Part of a small language model's weights: vocabulary 23304.
Each number is 500 + 25 x the weight over its row's rms, rounded and kept within 0 to 999. Layers, rows and columns count from 0. Numbers have three digits each. The size before them is the row's rms in percent of the matrix's.

# layer 5 MLP gate, 512x384, rms 0.0925, rows 362-384, columns 96-191
088:513518471495477537482476458520517517503489474490471510485531486532516513498523477448556461510479530486521471486499522459568472466513507478502477510492449507557474539477498473496485501493462464457488518499557498528526486487486468483476512472476530491521487495508544494511472510499497502520
103:522525545493475474520483485549496539479481523500531532485535498502508498491482478468555501496506496460505488484489493521542513501496503466507537461494516440498526483499468525500487553498513539514495500522501503515512515450490515533462486505514474492478526511454475495514458541510482478549
089:485494524508483480474507488526468509445438476515484549522486473509492442523470494529528505467483468506507511487503472511478488532487493451495522530502493521530454508478482488483471504481552474482522486498544520527493510518534516531484533512500560466465520486536534527506515493519481490471
215:480478505525510513516449514508523502497498517483509519514478531508515476463525542539519509471490508481514527467498484501484512530519536520497499484555508506481495508498489518535506489451506499497530470517482515495531522542516498518496458525486513490506487495490482507486547457489509507542
096:504540503479490462492513518537484473521519494495526490490475510521511467526528472532525486508466507444533487510535491468473523555480527536477488524504495502525535523472501473518513470453541480530542544534518493525519507499477484424541510516496480490538480493497524545527511476513496488465
092:510481522499522464566484487498482505447503459487525558525502482506525509537527536507479475481537546508514541464488461515496489525505507520451489502474482520513502507512519518492498546436502493519543470450466494495457519529484483490533523507490529508483534509517517473478504487497497472455
107:557541525537510503476553528502489519490469494485507489498522516447476502519501497458498458438515527486442487497505425503494511555466526509486492516492475498465499471507481475503497536476509500513547492478492463509497527570490534528506476499525497471521501531496478474516454497479524503462
086:486555507462500508489508502555494507518481508471491495558503500475482462513511540505485506470509464521492500503555524495491522517483517478504497499488507504514494471468492529548520532523486493504440499518499502495526471480506477512522488517467461491478550537484490495490425476509499560510
105:482529526545507471555468551512462508510466516513460488515519503473478508510479468547513500489494532508532524502512480510497537501467508527513489492531500492465440501484499453496521468472513487507527499511514480505548528467482480528479520462479496437504505462497506509495506507507486461477
107:538546534496476464470445519498510512531557503462533477509510502495457474478470484507512495501419536475488499507513460551527501459474522467521477501480477510449517488498489487586514506500481492493505531514466513509475505529480490516497482502481520472519531486550487474530494473495499499485
097:511522490482493511521513494551495436495457501521488503533505493482516527501530459490476496481468502496511468484472460505505474547488519473476511510473483529561542521494517495468486534491464469487460525514475484473477494486533534460496501560466505497462513511528505473484485484518554535476
094:522461479467529512531523455497529493511475495509494484522448503481536508503469491491473461475479510529489511493473489462529526501488499497480508496483525496503501508477484509526522488484525469533551506502484510456508483487468514502496467517500497512490499478502479496526497504512490486493
105:512435500531476511527501545498507534527489504530485504493480480495510454489515470466460510456514505521502525502530520482536495453521542504470516511482537500509451499443541491511508490539497490492484469504524464553484503515550482476502539515534512529482476485484487490472512462480541529474
111:495530519482528509508503469478484496513510474458495454532461531522525481547467503520510471442459549489502468486544474505506510484484452545510545493453514515493509502430509465531504493528518498557498476508496493470504501504480507479451474505497494497521529504514500506496492524525541514526
094:485509523448459494497513489545502521413520506482539480487508514521534482505488489487512550492510502528506451503487519519463515502458495489494507493483490511452508493443461480519525526503513505492479488501493511451476502547522532525494527472495506508541504464525494520450505524554487483461
095:520513525464492474506555507516515491478506486529538531498520520510484494525482449497485486501470479541508482468491481537477496481444469493465485511535520480518477481515517458519527491529486476557525495500535539481459542496542502490538518473533490481486476507467541474519499527491515500478
097:534509476537491486494576515511476508501531465526493461454533546442508489500529535507430486472542461472515469493505447482479501515511509481467487509464501501487543517505502524447513502484487511510496492532549465463528521522504502482448508548456517514493491470510482496505506458524573469447
094:508508502494502537516533498489553482548531483497503495499542500488456502517477475443535534557473514482502506512490451490508483517508506526495475508539470514471500507519492525482507494480514557487475475536458481487523507485474512509526479515513493502521548485481450487552454491499476456508
095:486535509469513486533520511492551495495510522500504526508538463485515481496486493480452499487501457501527519484550491539478478493459471503514524539538527526539470504512476506504483479485507489492497463476515532510494512456497452498463492472533484500461519535485541500489464507527523516470
081:478515479514488494502565503478533509517523499546520531499499469488518511478473502526512483538512486474484512505550473517505512503515516489540471506488479502478502503476448510459529519513514494529479492494533477508505509489497499474496545517471527521446498530514479512525525515492560488536
094:528491492499469490504527492480465537492491548518521519521494504556508476534517538510501488481495494490532493472517551550486504456502471501522509503471533525499485474511479497500514470509488525484507495490460515518465487462516531525506464476485478491488493486552502475530487522552519481514
101:486467499477490482501509515522540487515518520492514507488522521515484468520461452490514526493494508513532507476496490493491455495467496482452503466488533540463495474481472493489486515477538510553462525492499527464507538501500494498511520536482501506495495494487512502498497513481512510504
095:534534481523483482523469531468499540508478477484495520455452477490506514443479494514565515508500488542549496528505500522466469505486506529451505463462495515513556510544517515478498495482486530491458489458528515470498522484492475486503515508496519449524516502529494473504445552471503494505
# layer 5 MLP up, 512x384, rms 0.0948, rows 362-384, columns 96-191
084:502526495494479507514531494496511520477468483531495497496545505491464490506472520496517475526514519461505437492484536522498476504528559480486489522488531541506517562508535497479525495462525510396520468446474492537505498466472501518509504523505493483473526478484505470499470486523484521562
110:500507517457488543528497512468515505511486462512534486474495507523447512495517454525500517486500472506511517516498550475537500454508532491524495514527496484481536463486521489509502522508504491503481489492541464457511542517504502481508481524500556498520488514493548509524535478487559543523
075:479472506536491463544472511523508497491480477509480506498447492496486493493496526490548506553543493518512507514513510506478503490497547532490509509466494495497524512481493452475509510465494478476539472549523494511512489527492476466491464510551524529505547508487482474469531473525485532497
122:514482503508499527509478527499527511464476542449489533517482509494483466447504522533513485496521511518516530491521503503519527514510490539519515505521510519467498484527512525544489507470503491508520516535524504514490486514520492514497510490512518496501511493480512486538504501484519462531
093:508511460487501476482468479558517470492499517467503468518473485511540496463470469517503511470462537502539512532508504521495510504495484514514538496465477527509502516499435522472515510502533440470522487441516482538495489521480516501474516527498505458474460521490551519492472508474520553497
097:522531489512505515503542508513484502459527484508511559505483467476504474487509480490505527507525485486514498493501461563542513550507540543554484512454489483475461488544523518482506481476493538478450490521571466528483482512515472523504439526464538538510526499501466514530535452504503492535
107:477470510486515469505505518502476400504552486527509536526507473523494526526489556526488535534471498516480430490531500550491486524486470505452462478459502490495491519508452520522479434484515512486517494494499473511513491464496510521506466522505505509511520517455489488495530509526492519529
084:566483520508523475529511496449483513482498488521540451485521555488521502519490538535502516493518538454480515489473515518481484499514532498502499471480489480501533531504465488524524505513515563508529539473542513462476524504519522519507509489474530485496463507465475508500556532461492466539
107:464509516501459469531456524501528510492486490502538511507468544497559497482498488491496490504506516520522477547549529498497549469496513491526544503506519518476466497496487469507501454478513545513473434490534461474530462477475487516514524487507508485468487453454483511455533513500503548484
107:484500530502497500483494496516496486502452471493469511523521487509527516487485518512510527468500483490522509540523460480430481534525526542523509472486482499495540510518498546573470473527525512559438515491474528491500501454534490560472467520481497517474501509549538518505509483488540468566
100:506491567501450512544507491507521507534481508478485534496534478486461505457501493488507492452472548482502492470497494490486568505471505459480487449480509533471462482475456492484461490485496494515472518507534485492560493504463558491533500499462489456500463504493498494503444481498504501504
090:524526469468520477522560488465535515523537503521488477516526458466506520495480481498467517510443534460473504498505489492522511508485486554530478511518529490516512513480446490502495483461502498491483505522481489512532544493484513515486523531527483458494543504493484504481485492500492521546
103:536505471467479496503522500529488442491519499498503540488502536520506509525490523528494466455440470496476510536476449514524534508503451470531474464501479512475521518498491481483474517495551464522529496505530495532506540487539489482482517482483461482524489518497512549481515499486519502501
149:497526422533501488476519568509539493515470490520485526520467532498504477488506511514469534520510506536497486510481506521511504497488468504488548510497504464510476474471515494490526558537529467498531529536501481480485529503486510484472530537503484480510552504535459499497476457511510487495
094:464540493505444492486499466548528498488509468485494489504503469509526515545504491478462486468500532517520470509496476526512490543482480505472523500483464532524459526503497529500528486480518452478487555481538476499502523509516544489523530482585497516504472508506496476492529499512489518520
097:482469520517462506525493507490527527487497534474512515532501503527474488508500519522534505505534481527452506490538501538490490510452510493481502503527483475498508507511539500467462464511488498475501485526536507457509536529521511535519494518532505513489554474557504472538510484470494486483
093:458531530468518495460502469517500505516503488538507525514503487546504477501469460457563513528514518525495519483472469528502477509513532507541520510583500489497480484472549512556532488497505503488468480496542475524479471519549519530490485446535521555498524519507491517505475511462420536497
095:512529509491469471508511524468494466522550485502496475457498520493465501521511475475507500505519538484493451529489484514515472542513530541485493510486456475508503530531500530463476491461507511456463462535478476475509502508454509479518480512511534533523545486483458528484491502533491549518
093:521438475498541521499504536525425521483562474509515533499515512493515515504472497527503533500500554508476498490490448502512513483520523513469489517497525545483494504496505464498502524526472566479463507491505495528488495493511464515522466522458540508511507499488499490524542513472517454518
086:448505493500501480447470472525513518484490534516502499492478487488477466508457556465504536520556481531482470535515527531511517485520469496454472497451500482523503525531478524494491546474471454516445472489548461496517518477501452487467556504520492523465507516519454484504531487485501508477
090:496453549501524541474525500474531504482517507527472532497493506527538502497471515494496510489470517498527505493571501511515526485555488489486506510506542474477525489457498541461503501505489528513497480494469487493542514487530493507451483503484513510505486444548543481499514468466463504501
094:523479497493487503489545528492519496501517518456527507512489551478466482514544511494443480477448475493519513511545518493501466478486515515511520492496546494484528481493505464485479506497490476489453505529524459493507522522518502507573511553479541505512472548526535477488501495490505516521
089:546519522496501487509464506483520511536496456490509464505484499502529520459520479558491511487500470468507479504543488470467500509512507495490464453534499480527508499499547530460565528507500498531508521493506521511481545488536505499499498511542477489496508536471469486499460474515523476483
# layer 5 MLP down (transposed), 512x384, rms 0.0913, rows 362-383, columns 96-191
093:473504501447489523510506486532521505428504460542466505453460474480470496460475519537503512499496490487490506518489514487481486514474553491490468536539472510539487508507501483446504517496499515473484524492460518520482559502487442549469511481540478503525534505475510498512534501495526530523
099:533505499466460516497515499479444475491513482478500513541519501507502495504489476488505504500483506521506489495514483498486524529496500571519468555522508485494499521542501484501498567476490464450474495508504506509483443525499498459524483518499521479550517481490507494542531507474575500517
091:483480527531474472482476489501484521468474502520479521507512449553490513477477483534518503503512494515528504509519510505468526522491511470560489514515452541500509487489452515471512478480480506509499501502492494483511442493495502531479511523525508483518514525494522515518519526499485491464
120:510509506463503479479532485507492512514478474513486479482519490513509520547493463476475495520498501491501457540503496497529480469469484458488501518469471500516520487501521482491493487535507502489466507467515484513463492445485525500507524478541467501504513500526525501494471564494485465464
096:490470505498492478448484454496501478490468514479490517450517531538510457461514480474537498502481489481508483502517472513474501521508498490479496511469511482523524532485493487534475469499530504494503546498483533473485474485502492482494500513494502458459483518520473512510444496466466493443
103:494452487510513524470475508509478475487470454496516459515480513509550489520527452516552454493518491465480508522514531522476447460499499518500516498525513490492528468528514492513521454512494488482534470504484539471519497580496491519531474502492477474489521487480511452531480562462500480490
101:505489491508457538475555479482510522505515481500509529480489492515498509471498536510520494456506488559542522469503456529482464490508475516496459483554493480471521480496505473502493502525497471494442499498500517525485464517536497445481524472490577489474509527452504507502498516512488556513
096:488456490498526477463482467493496513511463470518489511517460447521550526508496515509500514530481514509490477493491494489555497507516505468508465496533513493480511514514528470461493489446510469492490514506485504500455496500493541532467471497502524521497462443560485488493531509487477496476
101:436485503475459489499485469484496501516518450500520464479453482503543511534489456480511491482463483531521524535490498506537504499468535477489543538510524522477532490464544494524492522505537479500475504498538418512490543488462502543512537483490537484462504526491484477450485522435485526483
095:505510452484572482481519463543484501454489473541485471510457516477502506536514460572510506457495481518507485498499490480463485466516515503498513491548501519525491491468478465489471528516462515506514491493500503492547486485536485500416507516507535470484518474478482492505521537487463503520
103:520522506540496494509498493515525510477478483510506490511487504525473467499473520497505482543503492532490443510446492490485474513527478467523484512514498496494521514503493516495511529496483468537493436522461503518447483506499532546479489470530534535537517497531549486468520450498483517568
103:547525528498457465523485518496503510479470470477468506458495511468481511494499503483514487520487482489507458510482484541477476449500474478446520490543517500488514510541512485521485502504490486516548490529590494459503539540514491458524479496499522489465494510523479543482451458502504512486
104:528532528510542501502469456531481549513488491494490488494516485539516484490506527479547514476490522456570455517511532548486515489531484516513522523501466526481478505481498569527500498468504533505489483485461490486536521501518500461480489512504471459484524500522472503532518472505501499527
108:516511564549486551514495491485492498494441463477533448502560477500491526497538485518496504532492526505499441475502490514523492545505501522477508511522499518504508509500479503539489493507465531549501564504514508530514538505463500544531506489485503518553514446512510496524509472521499517474
099:476503501519512528485496494479492486489524509505517511553510505438475499478492500487470493471514559504466543482480487502487496514522457511519542519496478519513496495484500512519522497501499492526486527516489484523485491485497494518501493502519496470495511479435527459515498488500532514522
098:510493503493488472471517512466466474518467543506504505532485514490513512519534531500515514509481510490543516487473486495480520461533523525523478487508488487492491501499471469468475524505499532534505487475526510462478448508456478493465505512528481491503493489528512478533468502527496492510
098:506506483485497511540520509496477520459513557524503444542463532500496503501497494489474500511475530501478540459554442471511504502515557492479513527485515506527492539499474478491537556495520494530485492505564487520551507526496508499463469500466489466505438503477493481485571486539564521543
097:504488465491554430510516531534468539453558526501499490498486492519510504542506460513481459477478512566544476446475497506499512504465502496475489549457496502490484517513488517505512493512504491486476512490529465524543523501507477431487518477483465511485547466494539501501493462494493524539
099:556498474490548483462507484516509499484519493503515505490519515478472550496523528471478500494489484519458538525434499482476499505513523508474492503460500511437504504494502504492494479468532481525472505504440508476488483574497520518483518519490507476506484502543508476502499493516502477460
090:528483477475512484469518446502464546472493516502498527462499489473512449474474551498528514517466482467480522470545516496506490553497508493491500489446527478505463484510493515489525527501522494478468457525569488515490523491503482478515518526514461509495454504482492513495462498497503475533
101:482483517524493542451530451532518492482482516480503480531498497460493493499508541477492533478488542526509513525555496543500509541486448510518498478474487484499466517512478516493521461508498503456543519464508462511523542513483516505506448504520482488464538482558490513510482508491498517536
096:510498453498508476504537518501513508527477521545497505486493487515496510530524494478544493499474475523472525521499503501472478496471539499547471468504467496508531471508525498463478477502483555536514519478547490482490528496460485573516482511475516465506512546518485497482556492437465516531